Weights of a small GPT-style language model, trained from scratch on English Wikipedia: 1 head of 64.
Each number is 50 + 10 x the weight over its row's rms, rounded and kept within 0 to 99. Layers, rows and columns count from 0. The size before them is the row's rms in percent of the matrix's.

# up: layer 2 MLP up, 192x64, rms 0.214, rows 96-102, columns 0-63
# down: layer 2 MLP down (transposed), 192x64, rms 0.0964, rows 96-102, columns 0-63
# gate: layer 2 MLP gate, 192x64, rms 0.213, rows 97-103, columns 0-63
up96 092:42 37 34 42 38 62 52 43 65 53 61 24 50 53 46 39 56 62 42 71 53 37 51 38 72 44 48 54 42 59 64 40 52 56 54 45 43 40 49 33 45 50 65 43 49 62 34 54 58 41 40 44 42 49 48 57 58 46 54 48 38 39 53 68
down96 095:41 42 41 51 52 57 49 50 24 59 48 58 49 47 49 50 67 48 42 51 56 57 49 39 55 55 37 43 53 69 56 53 49 57 49 57 79 55 43 61 59 51 44 34 40 49 59 62 26 58 47 75 46 56 48 69 54 58 35 54 43 47 41 44
gate97 102:50 50 49 50 63 69 54 41 45 69 36 66 54 63 35 52 58 51 51 65 49 47 33 50 53 48 63 58 61 38 62 55 54 59 57 26 67 42 47 29 52 59 43 49 64 50 60 40 39 52 45 58 42 59 60 45 50 56 52 58 59 48 36 33
up97 104:51 52 34 69 58 52 48 45 61 42 45 29 48 47 51 44 29 53 48 54 46 43 58 73 61 51 45 44 46 52 46 51 47 46 58 52 46 51 50 57 33 55 56 69 47 50 82 53 53 38 44 54 68 51 59 34 44 53 46 50 32 63 31 50
down97 104:55 53 56 43 49 47 53 55 50 38 55 53 73 56 65 41 54 51 47 65 54 64 53 58 43 52 50 42 56 51 38 57 61 42 58 40 35 58 79 40 60 48 39 50 59 45 53 39 44 34 39 49 28 47 34 67 66 55 40 41 66 56 54 57
gate98 101:45 26 44 47 55 63 56 55 42 60 59 46 28 38 50 54 33 40 55 42 72 41 56 61 60 46 55 71 52 59 40 59 47 48 46 49 49 63 48 52 44 36 33 45 48 41 60 60 37 48 50 63 55 43 62 56 59 60 56 43 37 47 68 37
up98 107:44 54 41 31 60 60 31 38 44 50 68 50 36 52 33 60 58 42 60 45 60 60 46 48 66 59 42 55 62 46 51 47 55 50 71 44 65 45 58 55 43 48 64 36 46 45 42 67 55 40 44 49 64 64 62 59 49 49 44 63 41 55 30 55
down98 112:64 61 44 48 51 56 52 32 33 51 58 44 42 59 57 51 48 41 67 65 48 38 55 61 41 44 41 51 44 45 47 51 47 65 56 34 44 52 46 56 41 47 60 66 49 40 38 52 45 68 49 37 46 54 55 71 64 38 42 64 69 36 38 68
gate99 098:41 49 36 49 59 50 55 53 77 62 64 38 32 49 48 53 48 54 46 59 48 40 61 47 68 59 45 52 45 49 37 51 59 33 38 59 46 60 40 56 53 47 63 43 71 43 67 52 51 50 45 43 63 53 60 44 55 53 43 32 42 43 74 61
up99 106:39 58 44 56 73 63 46 55 54 27 50 68 45 47 56 36 57 46 52 51 50 52 50 54 65 58 47 50 40 42 65 44 43 53 38 64 42 49 52 38 35 29 48 31 52 54 56 59 56 55 55 49 44 41 55 56 29 59 41 44 32 70 57 52
down99 100:44 47 64 47 64 43 50 31 43 69 46 39 39 52 53 54 40 50 44 44 47 62 40 37 53 52 56 75 50 59 62 48 64 33 63 65 56 43 57 74 43 52 62 49 51 40 46 49 63 48 63 39 46 54 38 43 45 43 46 53 47 64 39 32
gate100 109:50 68 50 42 59 53 33 55 45 52 46 50 47 56 32 49 49 59 53 49 71 43 42 56 52 39 58 50 55 52 51 51 54 37 52 53 57 36 49 46 46 50 49 39 56 46 53 34 49 32 53 73 52 30 44 66 59 37 78 40 59 68 34 58
up100 102:40 62 69 44 66 44 34 58 68 58 40 60 59 58 50 59 45 59 41 36 48 53 41 57 60 54 45 36 62 47 54 54 39 52 43 46 47 42 45 49 47 72 43 60 44 28 68 52 72 44 56 68 50 50 62 53 57 46 55 59 51 56 64 57
down100 098:67 38 52 46 53 56 48 55 44 65 42 50 59 43 43 49 56 65 46 59 57 47 54 57 50 65 61 32 35 43 42 49 53 31 66 60 35 58 43 31 37 60 49 24 46 62 33 55 42 61 43 43 47 42 52 53 47 53 39 66 38 61 50 48
gate101 094:52 70 66 37 44 40 52 60 32 49 68 42 55 41 46 52 69 36 60 38 46 47 63 41 57 54 70 41 41 55 60 37 36 43 49 50 64 55 54 48 42 51 31 39 57 46 59 36 54 57 48 48 58 42 56 43 55 49 39 71 43 36 48 43
up101 092:55 52 41 55 48 40 50 54 56 30 59 63 56 30 49 41 69 37 57 49 45 67 68 34 54 47 40 30 49 51 46 61 49 36 47 58 39 50 50 41 43 47 37 40 56 43 52 60 53 57 42 63 78 41 49 47 26 58 42 57 52 47 49 48
down101 092:61 57 43 48 72 46 45 57 64 63 43 68 60 37 64 66 35 57 37 47 53 52 68 62 53 44 61 43 44 53 55 67 50 54 55 34 52 65 37 40 39 63 55 35 50 39 49 58 57 58 45 40 54 43 44 46 68 44 30 51 48 50 49 46
gate102 094:37 58 50 56 40 43 48 50 54 47 58 53 37 49 46 46 34 59 47 41 39 79 44 61 42 33 41 60 43 61 44 52 54 59 46 39 53 51 69 55 42 44 67 55 59 61 56 71 63 28 46 59 54 37 46 56 45 51 53 48 49 65 40 33
up102 090:37 22 43 48 47 64 53 52 46 52 46 42 62 33 61 45 55 41 49 43 60 43 44 37 68 56 54 48 52 64 58 46 46 55 54 60 36 39 56 42 56 62 50 59 42 46 49 54 54 37 44 24 37 38 56 35 40 47 61 56 31 53 53 67
down102 094:42 48 29 45 48 43 48 32 35 55 71 47 57 36 51 47 42 35 34 60 55 53 51 40 65 52 51 30 38 34 48 67 57 44 52 46 49 73 57 52 45 52 41 40 41 60 60 49 64 55 70 47 60 60 44 53 57 49 55 54 50 64 51 48
gate103 098:73 55 42 45 59 48 55 56 52 57 37 39 57 62 66 53 65 57 55 41 40 48 61 32 51 40 32 38 60 38 30 68 56 38 71 49 59 51 38 56 57 60 43 48 49 47 49 45 49 51 44 59 51 40 55 49 55 54 49 42 31 63 69 50